{"num_attention_heads": 6, "positions": "rope", "attn_scale": 0.125, "bias": "none", "init_std_qkv": 0.0255, "weight_decay": 0.0047, "decay_shape": "linear", "max_seq_len": 1024, "max_steps": 7578}
Each number is 500 + 25 x the weight over its row's rms, rounded and kept within 0 to 999. Layers, rows and columns count from 0. Numbers have three digits each. The size before them is the row's rms in percent of the matrix's.

# up: layer 6 MLP up, 1536x384, rms 0.249, rows 666-845, columns 288-319
# down: layer 6 MLP down (transposed), 1536x384, rms 0.13, rows 666-845, columns 288-319
up666 094:507488452484499471475513504518470508476496513520490542451510485499493482502517475512537486475506
down666 093:485518550490479547540505484510492522464505493527522415460553523508492492495526515503524519503517
up667 109:483514487489519493505503506542539474485448515503481521512472507504444506504482507475457504461508
down667 112:483494462492499461569487547484447467511454479520481487478502486540493476504512471479496497490545
up668 104:480514475497505480479495498497565469488528521506548553469544500523527536493543518466512485512483
down668 111:522504484466474441511520537504497451502506531522457515467456489486488511491546446483450489458491
up669 104:468543474462481499523541477489496551508489516519533482452544532502512482482511509525440512489508
down669 108:480450490515496538486490511473507525505468533574471489477521478560542466486473523512519528539481
up670 093:523485488533497477487479469492471464529483526510490481486511523489492479471522543504514478495519
down670 092:492492532532534495485463536490575518463491513508495473459475490498474490507479504508498460481474
up671 089:528437513501514476544522497518524506452499500524514491516465529532528492517508474458500473521466
down671 086:536465452495462446482458563498526489514515510500480495542503475559478539532473498511508456468495
up672 096:501504539528507485541508461497540532519531545489473482527527473487465497495505485523458475474517
down672 095:464463488491519557503492498479427455501518474473466487503498497451505482444482508469497483494500
up673 098:504548477492474493505508533478501435484498493474534467525469494456476488490498484500454496516463
down673 096:523525510496534502497492509496474562514508516511488512511511496513511508494480549505497481513530
up674 101:471538544482506505501515520516499488508529499559509485507524537501512509491497490442494544526480
down674 098:488474517461497526529534496553502516535517531479448471556484546487508526527530496512491510497468
up675 109:533486491454494528523482473467495520500557494537522497524463485537528506477492502518521485487469
down675 106:523461498510460508515468505460508520487484500516480513518515505517492460478459507471503485460492
up676 100:548481492465552512491507506493505445489496494502520501519526458503524547561515485463493498526463
down676 102:501515455481508492505515527504510446553515464510469464566497477491519452496532490470477532489536
up677 107:498477488507509478503489508508542489501545485514522491488472501473517528514505492507471532519471
down677 106:504457496480489503492510512511549494472491492514515544493504485507508478504475488495498500490492
up678 092:498493493553550467516506478487495499486511493495539470551479503477496468460493499531542492514474
down678 099:468532484511504464512519522533495532474513508481516483487492445482537537533490523514505554472511
up679 094:493521486501494468510492505469483441464513507522528499480509473527496509543513499512503460478528
down679 104:531506488452493533500531493459563512482477518509478484442487506551506522471515482474512540536530
up680 098:466493480503507492465497520457532479494537535504483462525497492472471491502507527543463531509491
down680 098:495465517474519462528521470485494516529479453497487533504479523476471461511526471458477482496495
up681 102:500466489509503464453473461501498530486482439488506516468447526470469491494462529528463490540551
down681 098:503530502538482531532508508524493500480465498471504458481515456541493485485490525498479457500473
up682 090:495524488482467490532490473463516494484500478511490489465502538520515504487528482508486516496493
down682 090:492493519509525520480452543515517521485545492502518525515527476497440459490476517493516452543486
up683 094:461520491511539512522486536497478538505500527479513517490526476481488534489502495544476560476487
down683 095:483505515546477467486446505530468520488447515489533455476525509491494512528558470456481476489547
up684 090:502465523523442446522481493498427477472529479503560525518467538588518464494511493489503486493477
down684 095:531510447496486491490494518490510471491498510504492479503494534509496482523504507462519519511508
up685 100:486506469496511509502489511511499489463490500509501471558526538488495516478507506494476511502483
down685 100:513498530508502492474519506503510524554457484537466511491482431491495469493457541504492507468488
up686 096:504475523544473504480499503540528504494507503501518468507507478497504510498508485469491555543495
down686 095:535463501501483514465494509489499473525476508568459504517497490503484502473527462489479465433510
up687 097:508517471469498468490503527508442539510490478486510496478475468471486476511474498498473480501495
down687 093:442510480507522514472508466454487483482464502483485554512521479505504482488480512472457557516484
up688 090:472523512504516449515505486518531509471462469528537481521516494454456528492504500501489480481537
down688 085:498469562510487510513545524528537489526468556507471490505498494510558480481505492486500529485487
up689 095:523467482519462507476483482485479506458514496491523527549521430459452486520466487532513460495510
down689 097:512490566502499507472510531488540539556451490481537522490510507523505490500481432507496492467536
up690 095:485523519477526485510492542490541534459524510512489520507480482539500549503432486497496451505511
down690 095:466501528538544489477501494452539514519484454478560517516533537479560522485523487535501473523495
up691 100:479527481537514519515494503537477509454530528477519521496503519483513508495508503481516495461523
down691 096:513464479471501505478532523499510521502487519496516452502508454547508481472498519484518516491484
up692 100:455492535453502474504513527488465492491504507513537542496503502479503479538508481502482522476529
down692 097:505491477517498564548489492505569505461519487488469503497468509470504481512542497509513524521518
up693 091:509509546507498523527499555528486493508542470496510471529498520504490564522495519517478491500497
down693 093:495474476489532538494456508500514526497507512455496490515495483517505485501475470498510535475491
up694 096:480523487502523478508508505484584532462513514519491508515480539505469501482506503519519523517513
down694 101:498503530516466522489534495489502520472528485534537434472477473476494507463496568500453462512495
up695 108:496529492536523500505498504465530486515477460505533477524517508458449478538526500521478487485475
down695 098:504497526516451488555492489505534506505457508515469492505521497489510530529455472510488472475509
up696 100:519522538510485506442514554499514491512520489489478521534492537510464443518504514508457504477524
down696 093:474453472509492474483517489501472508475510473523486485490490466469474500469455520495511497516468
up697 105:505484476512530490484469517478474539513456489525503520555500515527481476455501498551474532516480
down697 098:488504504464460511582517443583495492508536559510505513509542476465486507494453518474546472533500
up698 106:528524474519499498508470504480508524512487513524516513466446479496523534531511494489472499496519
down698 106:483522522497514530464525492511496492434514525488505480504448496512476499491483492461536488463504
up699 093:536496493558469513500503504483524524481506474548531502496526473501482494476488540463472505507496
down699 100:474504500462514481483513472509503493511510512525572475498479507486500482483472494515545517452514
up700 106:508557493480499544446517501490515508501496532496498505469458491504519494506551480506512498496481
down700 105:502493488524502514520512516526504498533459499556511479524483461477502517428496522524490478512517
up701 089:525490492493558541472481492509502505530510463510515517530523525495508539473475514490445516527494
down701 092:515569524532526490450502469512495450509516515472459500511475459473490488503485488513530461469488
up702 099:497512473488505473456511513468549511491488539451542491490533520476503553544472484486527459451531
down702 102:531490487501467488524488533508495500510483505498462521575495490479507460496531528524521479469517
up703 097:509523516464486506531507489510497519517504479551514498487538515513490528496521512470445512462509
down703 098:445510509531485478517510546485561481498504465472467520462523493472491498479493513492522500539534
up704 095:527511475559537477523487522514506473502497500477534551503519486527460501488521521511476483478488
down704 100:501520482539478475499515525478503496530480479504501496539524489483468495528476517520457495503512
up705 088:508523482543537553538515443480477496513511514465499557432487561469501522518475477453468482496471
down705 094:547471529532489486490506503467474483519497487505542520534484479475490538552517535483470544488442
up706 099:509501498529474524453546504489486441478462506521518494476451537512508536498531518508482491470509
down706 101:501529513552466518553494503472438524526495505461453520491518464447467542518473486467529515543479
up707 106:467533521488489481466519487499510497511480565508493509511532531516514459485556459503492495531479
down707 099:473477492497499525521543474518498536499459507514475488534524447475460516538495547542495458478491
up708 094:488484502489539468514528479481414521423488484486523465522447505511476552504543464522471507512483
down708 093:478516501493465490492520494474503512523485500485488466509481540495540526487537485514463506515496
up709 101:482536522512498482530493499500527511514497505524478517469493528550504510477493475531478463499482
down709 101:502509466457443499463513482471534537552481521541537535507516489531510461496553514466478500593485
up710 092:529472558521526530512477506503509499489443447532464549480517482522508526518502476474472499561544
down710 095:505517471499497488467456529525540479513520481534474501499455512493474497480541538507507488487510
up711 106:509461530528475472501552462478491494501509479518525496503487476498510498504512479500501514522528
down711 100:490487492465480513498459548523520505462489492500494516514528472520512481496515517492529526525502
up712 103:489510525515507518518542505538503532493537490527464472506461518503527485457491514463532522547513
down712 107:514493478515452461559484472517487511529496522462517520504496505505484503515522500525469512506440
up713 094:486514481498473463496527490498520488500519498506474553573487492524478500494552463518489457516497
down713 092:494461511497442516501496526500551498505507523504502493515513527499549515491490551485500513549515
up714 100:486479511504489489504478480484491535543497502445493518523498514451506507509505477502518512504525
down714 102:487480503504519481472514565436506477506468502531511490510466486504490494495507481478510484531475
up715 089:495521486494544534485495486522491564537501474527493508478521470516509523528503508465489538515524
down715 088:513528489502495507526471526450557461452496482465517490480485525493487494493483504513504454510486
up716 111:475457493527504449504505510538504495472490467513553535500556491525520437472498545460537477477464
down716 112:457510501456509528527511498499529487508473516530527540455461521523511495500490474493483500488525
up717 102:512507475529521501527501467491485486482549541506527524509533534452535471536491422485473486474486
down717 107:496494529519505498514482506488481500511518543466502458440542453470498482506479495513545512459478
up718 092:486471488482472506521534518566554441522516518471502497521506495505462498477525512503480485475499
down718 094:531533472508475450512507529495469493480480482459470474470484520490541531491502502548492521516454
up719 100:474498524505537475462457548482439501505515527497491476508499481476483523482437517483509524491577
down719 101:516475462494494552486507491479462507483494488505481565471558511520467469504481457494482510529531
up720 087:498508468485492513482478482528492478486514515496487482494543521479496510485486486489521511518478
down720 096:458501507496523504484508487504517509536521515495477502542529519473520482510489533515549496526533
up721 092:483478494521501498499515492490482515510495470519517515503541525508491497478494505537514470473520
down721 092:491525551495502492513512519447477498492502525479483464497495494519512509547489469486515499506442
up722 101:540481478515516496494503488522514493489506483457507483500460475453500490497489528522550507520525
down722 105:504516541506438523486504479494515492479486510493499532477513455481493510526504446490524502535517
up723 091:518516528491489496466511525490527539531518501494511497501491516473518531512506515472481470484496
down723 098:510535501445482486520481484502493519493489462484534442528545465514494520503461486488548539487476
up724 099:482488490500501499499470541519510490473493446469509503481479508511444490491491492548507523525489
down724 105:502518528475513561484492487546472478495487480513468512481476512504500479487493487485471545556492
up725 109:516539512517531502532495471460528482519491483525529510486512515450476473492493476524514521509489
down725 113:512481491493519510510483509500535491488496540488499503494503562492504493517454456504489449489497
up726 103:522487507508479496516534525440503514531503508481465468487523541454522501512521530499497472506484
down726 103:488462497448523471504456492535486486561485462498495453521519578506525506498490515479496489592450
up727 099:479500519454532498485478468492502517474518496499493507520507461497506489498513489493526483483516
down727 101:561491490480482523511472497500501482551516529518503486544536502486501491527558467517466469499508
up728 114:453519515495466464473518484502511474467518493545524469481506505499474495495500507526497479497510
down728 119:490481497547503486508515540522525477500515531524482505486497484519514533540548469558537477501503
up729 098:476555490522505518460478499547521512481516464553486502519541466471518437511506485493493515525522
down729 094:498470505520507513532526509519452469524466483500494500497559543512499509542487476495479508539451
up730 093:492456485497481517461487485538506495514501540516504457503500506460524500490506552503479517517494
down730 093:530495522476484542546487468516485515491481477495491561497519511455524480444485468482461479520565
up731 103:492473487493530515531477526466541473541494502528507503497488459453535524465546532505463493462518
down731 106:537522535492533498499481522529485490477513460496526500516509520508509511484479482489497522538502
up732 100:520559483515488479523498482495489487495508455526526514535471517542499511509469541528528483444516
down732 096:502465494481520469555475520488507504519436479456500540512527479468520479556453528500514467505502
up733 095:477517485509521429510514470501491518520525477482458474515493516470502554476483506537508493466442
down733 100:492501528507517532498495462496453498480490481555522495504431508489556482539469518462498474527513
up734 102:549498499529516544466492472497481515488527514524540552475521498526546488519492506452501539506512
down734 106:473489458521550473503509547452516501509491510526482500468500537472522507533553449493465472480492
up735 099:502473495490506494557502474482494505511457502488470484510521505492466511491521512551499492539497
down735 090:496486513507492512465526514457466474487492482496566527493542476552495487489447458472484486501526
up736 098:519479515506533489482546488477466488484537457533545477504512552501479534498538486491552517501530
down736 111:524505471498519516525493509485507476537502491489485507491520512514488479480499511529512494512558
up737 100:473486505488488495538472509500529518500472475542485494502513495546488498518485489502470487489492
down737 102:492497509511491491512526489498488525516544496536501477518517487495541472522461452482481504505519
up738 102:571518495503499477482506498500508528511539497524456464480538551521506492486445517506491507493443
down738 100:514486493489475520518498507496494498440519540526512491508498466484528436516543488473474481519481
up739 104:532493495539457508496491528505484503528491447546519506511478497526464510446534476483529483483527
down739 101:472476495457557477516538502462509505477508493478480491479525522483503533509476546511484512476494
up740 102:510486473459471520448513468449486491506482500503462509488493518467518505520484464517486479509511
down740 098:486500504516490536489501516494528517522470484451543522508488498530513495507498487500494471532497
up741 106:522539531507501498518492508522500505505520502514477511472482509462487512554527502492489514489518
down741 112:492478458486520515502526507507510499513488507527504479486486506528529514506525464528530509562488
up742 098:519516489500484526505521522512470510477524456482507484517489494487523517523480554456521498493486
down742 095:530480515468502540481471513507487494527475469503565545483499513480535511537563542529531524544479
up743 100:474515493496515512498507500517471498519493512518458483567501534577519527584472546512457511538514
down743 083:505485483467493505452486533526448510524521460482503497499453474537520539471444513516525478518579
up744 102:437525465482509512489519524497527495509489488505551524495482495476483490486484491506467504498481
down744 109:460468525522500515471503484501529485503443514508489570491514493489507513513504522478469510446488
up745 106:521522505500527505482520542543490484499488487548485496498509468489493507468523513494519476521554
down745 099:489443498501467544513488501514483481530579480507513508507482498565527505511497503511520520477499
up746 097:468499488524524486517524502484487495519463479490504477511501484488531464516521519447431475501489
down746 094:476482480503503510552469521520472482462519506480524517493504479540485476477552494483529491525498
up747 104:487498513464460481542523507507525483537489491503499552483452506516446483487505518490501526485476
down747 106:511467493466502529520477522503484533501514523468492489510474468467540513465525492441523505474467
up748 118:520531494518500498492499459560507500475456548512474526486487499509477495516521488490497450471522
down748 132:504508453509495436474485496490512467486470513515497549521530517496508507539545485455477476491484
up749 099:512519518501512528481526493481487514479560508507523492531487477511514508519471488481509521513503
down749 102:508519490465464482524506533474499471505482536509495485495494536475456469493553498501463495476497
up750 109:462499492537496506509497516461442553485473479519517519523471468507464484498495479549479504462522
down750 101:509527490501509512538506477510492492528501523497482488536455473554524515505508473564488473456481
up751 107:446527520551507508488469464508512482493466475556484479528493506461465526478519501456507550499466
down751 111:470513496489481510481511500545482487479486471550547461468491500509525518551467543475484517546504
up752 107:518485504480505483518510499499475479528472461532506517503477506492501525540527533488485551487515
down752 106:465528525514492481510512517509461460524515491501545536503476472502537527508486505473490450484500
up753 093:505503504480469495520510485456508521505519524487497522538503509476478535514513498504540509504503
down753 102:503455530471474507477485499528491499490490566544543512533485514492504482508510488472502469495467
up754 092:506478515525518469486499516494493511482511495537469568486459496512528515506469463476548507493524
down754 094:524519463507480513520492555512504492472480476512493461524461527528506498465523501472499494480462
up755 110:537514485537489519483483546501532518482486503516537486506468523491500510519473526509524522453517
down755 113:547443535469494521493512538522519474482542501495470480526504537509479483493476429452497482515523
up756 086:539460497520497476492465520527521493516536506511508505505485486553479496531516487504504472524466
down756 086:477547488458537497487498523500459502518464518520509467509540558500511552517458468465483512452512
up757 105:492475487482483460502527507503528520512538460497530488537511485492523538547510476498466458447511
down757 113:490514542514496494525513559486501532517522534469547470488522487503505515495509497467516491467507
up758 087:479522544442510532492510473544478506504485509510510459459476528534475565491519496499469480542493
down758 087:470526501513508485477516536495495509502536504484500512495533478484522520525479475498499563497529
up759 092:519467486523505509475512534526511536512458480525460504469469475464538550537488495470546473495527
down759 097:499517501496510503511535448519508530476485518499497546494532512450456452503504446523523520457483
up760 101:524490502568567494482496493492506528488492491508492526488520518455496473504529472461451437476514
down760 097:471512517533481460485522513493491469519523479447517498479541505493517527472522494456499477499501
up761 106:535500482530531451518474542482443449467469531500488491508473558501530523477540494471490460508533
down761 113:496505463482517520479486525470450492499537519491526504473504488481485464534503537486449511465474
up762 112:475490525482513539529492427514517487498486532538479468492497483476502480522476496515493499499496
down762 123:488449513501507499484497491521494511487532534494537527506466466457515511491456523489481496513496
up763 095:504481546532483513501498517521444554516501500517510495474499498497477500480494526498497500486495
down763 095:517453492492514532514517444553526507512529529502493500491522478487540500474464504485505520485481
up764 097:485551515508481511525492496519489495477469486489553481446505510475487508486517482448486452477503
down764 104:478496460499495532445495510504502532484519464520460515497501472510527522468484526460478480542514
up765 089:516472479500471476520509449551495526456514511482503504535486509517486501520498464530465480488514
down765 092:475471521516453477491540485488506503499484487505477535543486465527444482524556467520511497492510
up766 094:498539501521496497480464465516494504483460502531450519484474462474515461589520501500513481496493
down766 097:515511506496462510471507515480482556492495524540514511509497482506531422487505455501489512481471
up767 102:449465501495528503528482475529479487469532506493513507515508496530502414537474507495494492462513
down767 099:535461510538471502484526508513449497504534504519510478491517483495501519502479530478539510494531
up768 098:548517498541493489499481489524500501453495495511516482478454502482459481511494472534483481524537
down768 103:482499459478496489503527508476512506496476518463531482507511461542552514571483495494529518500521
up769 115:533530495505513494494494509461495500482503469487473506504523495493494525448535458508506477501448
down769 105:512455517501498475509496542546518464505478483521517462518517516488504487482459523533525510525500
up770 092:471529480456482461491542505514504512429458509494501495498495495479487499474521515463466558539528
down770 092:481541494506466489470453468482488564485480516580486527481508462509534478533490482473490523518516
up771 106:492527503507483497485485539498528462469511492472502525487510501499519515507498524538462548469481
down771 106:508518492543493524517499505485522497520488524503515462496529509536495523521485511514506501474506
up772 101:572478537514492521519476520477475502465524494543517523497508523516495456497517519478568512496512
down772 105:477479500458532493497478486530517485480493529472527524491521462464457527520476503496465495520516
up773 094:492485517508523513478457419521499485527469531468498500516502524552520546510491493516490499532499
down773 088:510492455507454520491527503559516497523473477517498478481491470469449514486454482492512469542450
up774 098:489468510550519489534455490554491493484487500544515500479498501491497462506512510484497493505455
down774 095:490446498494504475487491501473527451542491500448478489502499492533467485468470487487499546480519
up775 096:490495522491458536539521508484531510480496504513490546493507532540528541483524524478488522508481
down775 100:467490521491495498459507493490514481510511509549491536499497530485493511541492506504488524503490
up776 085:455481453476509528512492543501500507508487556501527486530487546481452528492453525491467543483498
down776 094:502471542490519559548545550470479515493503521483541489518466490520524538489479434505502451542508
up777 098:528479465500492484512536492489483522502475551520503525538490508469418523472450522499527512539492
down777 097:490507517485503477482487489519505526458527481528481490427543535461509510449531526477525496497502
up778 102:497500502500503493477503533466508536477467464534475483540496517469526491511520504510467533503473
down778 102:486540486509509526476491493501494605478513528502536498493483524443486515493537489532488494498507
up779 101:511502550514509513522501502510493489500444487507448490493490476495530525504495545496485492504498
down779 099:489530521495520460493530503507507471504506507487495511516470497533485515496492495475512509548493
up780 105:505490448512474487570461466527498480495526525495492545534502538519527499486492476463472465479503
down780 098:479499546451486518516475497488538453531498471457535514520566441556511509524497508510493526454473
up781 099:504480483472496509551529491526552493508506480515507480488517472493484468438530483530502542503479
down781 099:473486465503508498449473491477536468508462501485534456481528474513503504521501467518493498564519
up782 107:482488493478446477444489499494530516487522515474451543594509506519539514508520489489453471485495
down782 109:456545519540494512485490485520543447522475513482463495482477525516549468481500477497515487521493
up783 096:466525498526489504469512513484482523529509540562482482510470494514454501482471503531488510492538
down783 100:500477541503520500497483485507503463508467526487486468469511507497478483492512524495499518509533
up784 100:464487536486510541473534473487529528470487453527497519533496524492500530466527487504482512498475
down784 098:472483498526509515498498550535486513500533529514495474480479523532513520482548474523482549500524
up785 093:504479521469561463471452520487520503477506443552493535517509480497456537495522518475490468485537
down785 095:511523513471501505477467468533486510496546486487468538516487474536505488493481515509490505504499
up786 107:497530536477497517544539521501491466509526518526530523504502525469502525501544491474484461488487
down786 107:496491518494502522501512490455496510532541544540513549514525538479520487529544486512515477470490
up787 105:498482501491498502483494512487516476542497490478520506480489470510502487499497549529431499454472
down787 101:510522477483481522553536519531469494490520497485491499517520488485470516537512501451515469496485
up788 102:544526510488472516523545498447481523556491508545492473513522460508502542489477496505480482494507
down788 103:475506517509544507471480524504540479525494530519477489498466460478483506562548441486504478475495
up789 092:524495508545494483499495465536527504531500534500518524503501492517466515480512471506519503473502
down789 097:523519533469527520530536476478512449499497482496551460508487477488500456478491499526489478509512
up790 103:498484509496525528489510463512489499506467515482553480505490529505564527494519454438491543497462
down790 104:474484536517492493485520510583524485493488514476507481501524552517480522558472484518476522505512
up791 097:449560482487474468520519504478488458515504510516512528448520525491480504509502504497501464523524
down791 099:529528533503480528479501503520536513529530474503507506483507493494484474500498493490508546483502
up792 095:450510525491517494492517526499526456499477528491517522421477460526519503476505483476455517464491
down792 091:494484495500496575476465536527521526500483496491509512495528483479512494506515470539533506537520
up793 097:516497500495509507501468494506457482506505501485470530499512435470493513543507533484489452525472
down793 096:508511482487491489514514496533485467467478502501531494516489468480511506522495501540517512499481
up794 089:492480484499471530513518504519504461477490471526507495508485493439514511484515516508489525554525
down794 089:480498482474498459487517538470496512522483552506475504492487495519444518530500533476472526510487
up795 099:498476477510510506500498502519494479437457526504493472529523499556484476521526513527489510492550
down795 103:513510498531503537495510463504543471448507512539486520509520508526488534528497551502470499468465
up796 107:523491450545520526479492464502526448525479472495511486470488532485488492519546478465490506505492
down796 107:501520485465487483502504493464545532500514514504446513462434463530498518480453489491508473502453
up797 102:492489527462540532489511516475474505483533510535471560474510523498512462509490517529470517505479
down797 091:531533505516475501504435538516501464508499521502549493513463472526500526470524444495500511456521
up798 110:473542536514531520544501531506493492469526511466486472533460491472525490476480502533523488478523
down798 091:476452470526490492503464509510502506498514504533490488525526453506466514518517514474510496487515
up799 105:501482469495506467528507496505485506478534523538496494484489543552505517495472520522508505527453
down799 109:480517582502484465512470460522455469481523499531533533520482517499540493475481506501504513522497
up800 103:549491499488518480526535463527494483478518488490509491497499559534529517541466493501480505477486
down800 099:545478495500526492535443500540513529496527504495460467523467487555481500494490461488485480544451
up801 103:517508494487500493487503490514509531452473515496497544500483521518517537547477462550540515515487
down801 099:501461488528452501529501520510498509488519503520499468501477526524511488483518490491537540527507
up802 105:505517525503487501484465508533502467498487481510535511528551475491456497516526520477481467515534
down802 104:458480511474520483495518493509519485518478530487539522474478522493518485508472479519507537503526
up803 099:525514520516502491471518488498505496473471526482539497472451482477534461497509494522542550511481
down803 103:536476502455539510528490508502474485540557445508531477516542516483482519497493516508488513479501
up804 096:519513479537498505468519564475516508479478555508440499494457509508471450510472536499493485471536
down804 093:471535500499485468535464478500449468513502495543489491525528492469491539480511517451504498550501
up805 100:547497487527481487459482510493494483489518473518513484472505532454509472492509508487516511478524
down805 100:529522521516502526510487487468490543491545505540501511513526499531507421483512537508480493515506
up806 090:485505501505488478524457559548510512491505466476518507503510517489497439567537540524520506467506
down806 087:525462465520497486454517488498485488537497491502504520496520507508474506478462506479526475535534
up807 101:547492502491511500518498476497555502519457522535494496513499479469512461466519523533491531505454
down807 106:527495478486504495519486481474496500494467470485460521521508517519503461505480475486528515507517
up808 091:504484515481504465486499478474479485449550499471516536496490507485500509533491491517529538503461
down808 094:425489500533461549492489498506493457504492471491498489459537487512451493495481489508531453536482
up809 101:512497513477523503476499509502457490497505526510467523496474514472507524503508505504537535488482
down809 096:489478507504499517490489500485480453524458538493468452535484471469555516508533469523508503470526
up810 097:514478472505482512528486522486505517504520510504471516532456495546505510496528513537518576518507
down810 097:501499505502481500509556489507523498467488471506500532495521458508484532511488523493566483507487
up811 097:479484466486497490467469509486533516482489512525494482490493534522551549511473441485444481524498
down811 089:514485488520498506500555548520522520513478491504513509540485491521535500477466524538435506471506
up812 113:509476542494505436516538454534459493528512431478530511506472559512515503559488458519484496494505
down812 117:463508484467519471520495486479513468489499499511525536522503525531484498539511495500483502459486
up813 094:529520515515455514511480470480560509509501478511513524529515507509479504472485528475493473456508
down813 092:483464481449478521502528532534463506522528520473477496495469493502495483507498475505503543482521
up814 100:522493510474454498473498518466498475512520494514489498464537515485474488490536477504503518492530
down814 101:491546506519522532497505500439501523496522488486490452478463504531446494491537535521549473528527
up815 106:507502505482493489508533504480490493473501432510519492480490538504499492504466506509483463512463
down815 108:478494504431519473490526484499501504476447485517454492498509522485492507532500504501486525517489
up816 092:522513478519501513490536502486506510514449495530518534547465471511461496481506504510507480523453
down816 097:476533495469550495498499510524455478522500520479498444527487473461481474512503529500463473531515
up817 113:484486525493537503554517527477456477452516476511512527484498488496528525498498513499550501497510
down817 109:505479513527473479472467537478514484504496517502486500522535533527526510503471497496522485509482
up818 110:518460472510517552494549487525480504465521517498494522512478518474528552551487513500466521509470
down818 112:526504521521514515489524472456491485506476491489461517478464487528462471488485502489510520474485
up819 096:441544502493520473505503450511495494474484484481485499498510460509465514525512475511488523485513
down819 102:533473462498535518471497514478521473510531557505531461507471486457519488475518492493525473491518
up820 086:500487484488495508474589511484485466516483517520507524504466518507500521477503488545487492496521
down820 098:483481480501499485504529498524485508515513521512465471486474523488501513520501512531480495495490
up821 103:511549498502498518498478493548491483481454474493519513461500463511531492543550527512498513540542
down821 100:511513500450537486521533509510497517504495446517470489517504532503479478504518476504526502512491
up822 094:474459488500490456490514479489501510501512504556480514518469483549521507466488546488555517506500
down822 096:483511503503496526551472497496486483539519516502519475436501501471493475486482508472499534538464
up823 095:513510505533483502511478527503518508520522534536522454517492493481507521497499528461498466452513
down823 108:483518498495469534528488537490502470495544485497427493571489468516494528502480502471505468468509
up824 101:472498536510455465506527458499532476489526519495533479503513475532471484465491507502503522457511
down824 098:485517469477549481500514500476482499488470507540556530487525513517513452516530546525550480563484
up825 101:493554495513518511501525532501547486511511505481515526486492486501535497483515495499514446508482
down825 108:491518456459494466516494486480432538514498481501475482513530499493495511468502480484541492484501
up826 096:482462505522490486540488500488511522481553491498498486556449469482514511484488506511509499558460
down826 086:512484499476468510519500550458482487530510512522545506483522458488464460506484561481490475508497
up827 101:457507474524485486491514510508442472510497519492521517479502497480484498494518474505472517501515
down827 099:540487501509486478500532500471507516497543492498501495469492480520533518470502545488489519512521
up828 098:454442506506478460494509522498465493506494499506501534528549484492466488508492494480503481466513
down828 095:489491457511505448528468502537511486508477497515498480448513505529475525487490502469467526486521
up829 097:484523470505480531511471453488514491474532510523521504502484473464498478522486544491560515495466
down829 102:502527502470501518457497464455489485510498506514510463480526476484505483480478485496506482500471
up830 078:531480501501484511481514493463499491502461516442512470497546512504545497445513543526514460511474
down830 075:434473500510481507519512466508529515482485520556504506493522541500485526494462479506487547496519
up831 101:514490480511542495434506467541511512507513491493482492492515548504499438499505519470471565525504
down831 111:500487448516480522531478502518495504442468488512488446493489516536541512508495495490499490493467
up832 114:496516450500501488497535513510520454507496519489549509493512506522492512514517531517488479508498
down832 127:461481529477479458516526532526466507499470543494483568493464468461474516516531507502436492533487
up833 097:438528484480516483510482501489488494478485453493528480504506486549520509492513454476530499448533
down833 093:540522496533523474516488468475516508505532526501541471498485507519476554513470523497526487519500
up834 095:497501504504491495498512550492526495517542509495469519480486490499486526482509495500448486503504
down834 100:546496502501458547511493503501553462541461525532497442526532512521475485482463471502520544535495
up835 090:493506490510503489501528493512531510509470494509535518499484484462521499536496529498527535494496
down835 098:507493492510472497486489476454502497489502520479595515488501513528487493523503480508508522488465
up836 095:489510502524493526485473531510536491506481484523523519516529488464484494473507492478508488480499
down836 102:511492514474486530493485526509496495490466513512463513494489508532477488470550504485486482540522
up837 092:536545503492491475556537513486491485485467533553512473523455498493529492510533512462483504484488
down837 087:537509497493505501484484480491547481460493477492506448518497502483447488466490491556517510549541
up838 103:476564502494489495487526451545508466509494487497482534506523481532444506544511491573459525505539
down838 100:509507500498482444508450501469453499531480478528519490495535523460504514512502500515493505491488
up839 104:516475499480514494457500490487495472489506506515493510507530483472515512505524449485498457500480
down839 105:500462484502488537512496460471518482509483459513505512513513515505480492497494499487485488534500
up840 114:519543512488520492534527504552490492489530491511534476482537545485499479509500496531476517516506
down840 113:496521489515521507480495519492499497472509473485500507515539522511534462481483482461474500504492
up841 098:511509468524483521485484473497483476467526492488523500504472538531522491515476525483525493493490
down841 100:501490487460507493505500484472509506489488487513535519476505485508501546492508466501497548524501
up842 098:508536474496504437518531488542467520488461548465476483498509526525504513473536524521567540470508
down842 095:488461469476500519467479483513508491510455478510494459495473515481508514512506479477451491512497
up843 092:519499492509517506491508486505464534488505536468487465482493494477489437510496470496545494470485
down843 091:514462581528519504508440504508466470504490505565479493518515511530499490477517518500464470499487
up844 106:502533492510456447489529511495519536494523499499519475484474465483497538494524491472510499460499
down844 107:476487462465491484496512510488502523508483497515479481497481489495500480497439508452479493507476
up845 111:504524506562488528474507547497524501520533498512515491545487508493481503496493522488506489474515
down845 098:489510510481499486501517481489494466486510512487514494507523516488507534507496501499503490528521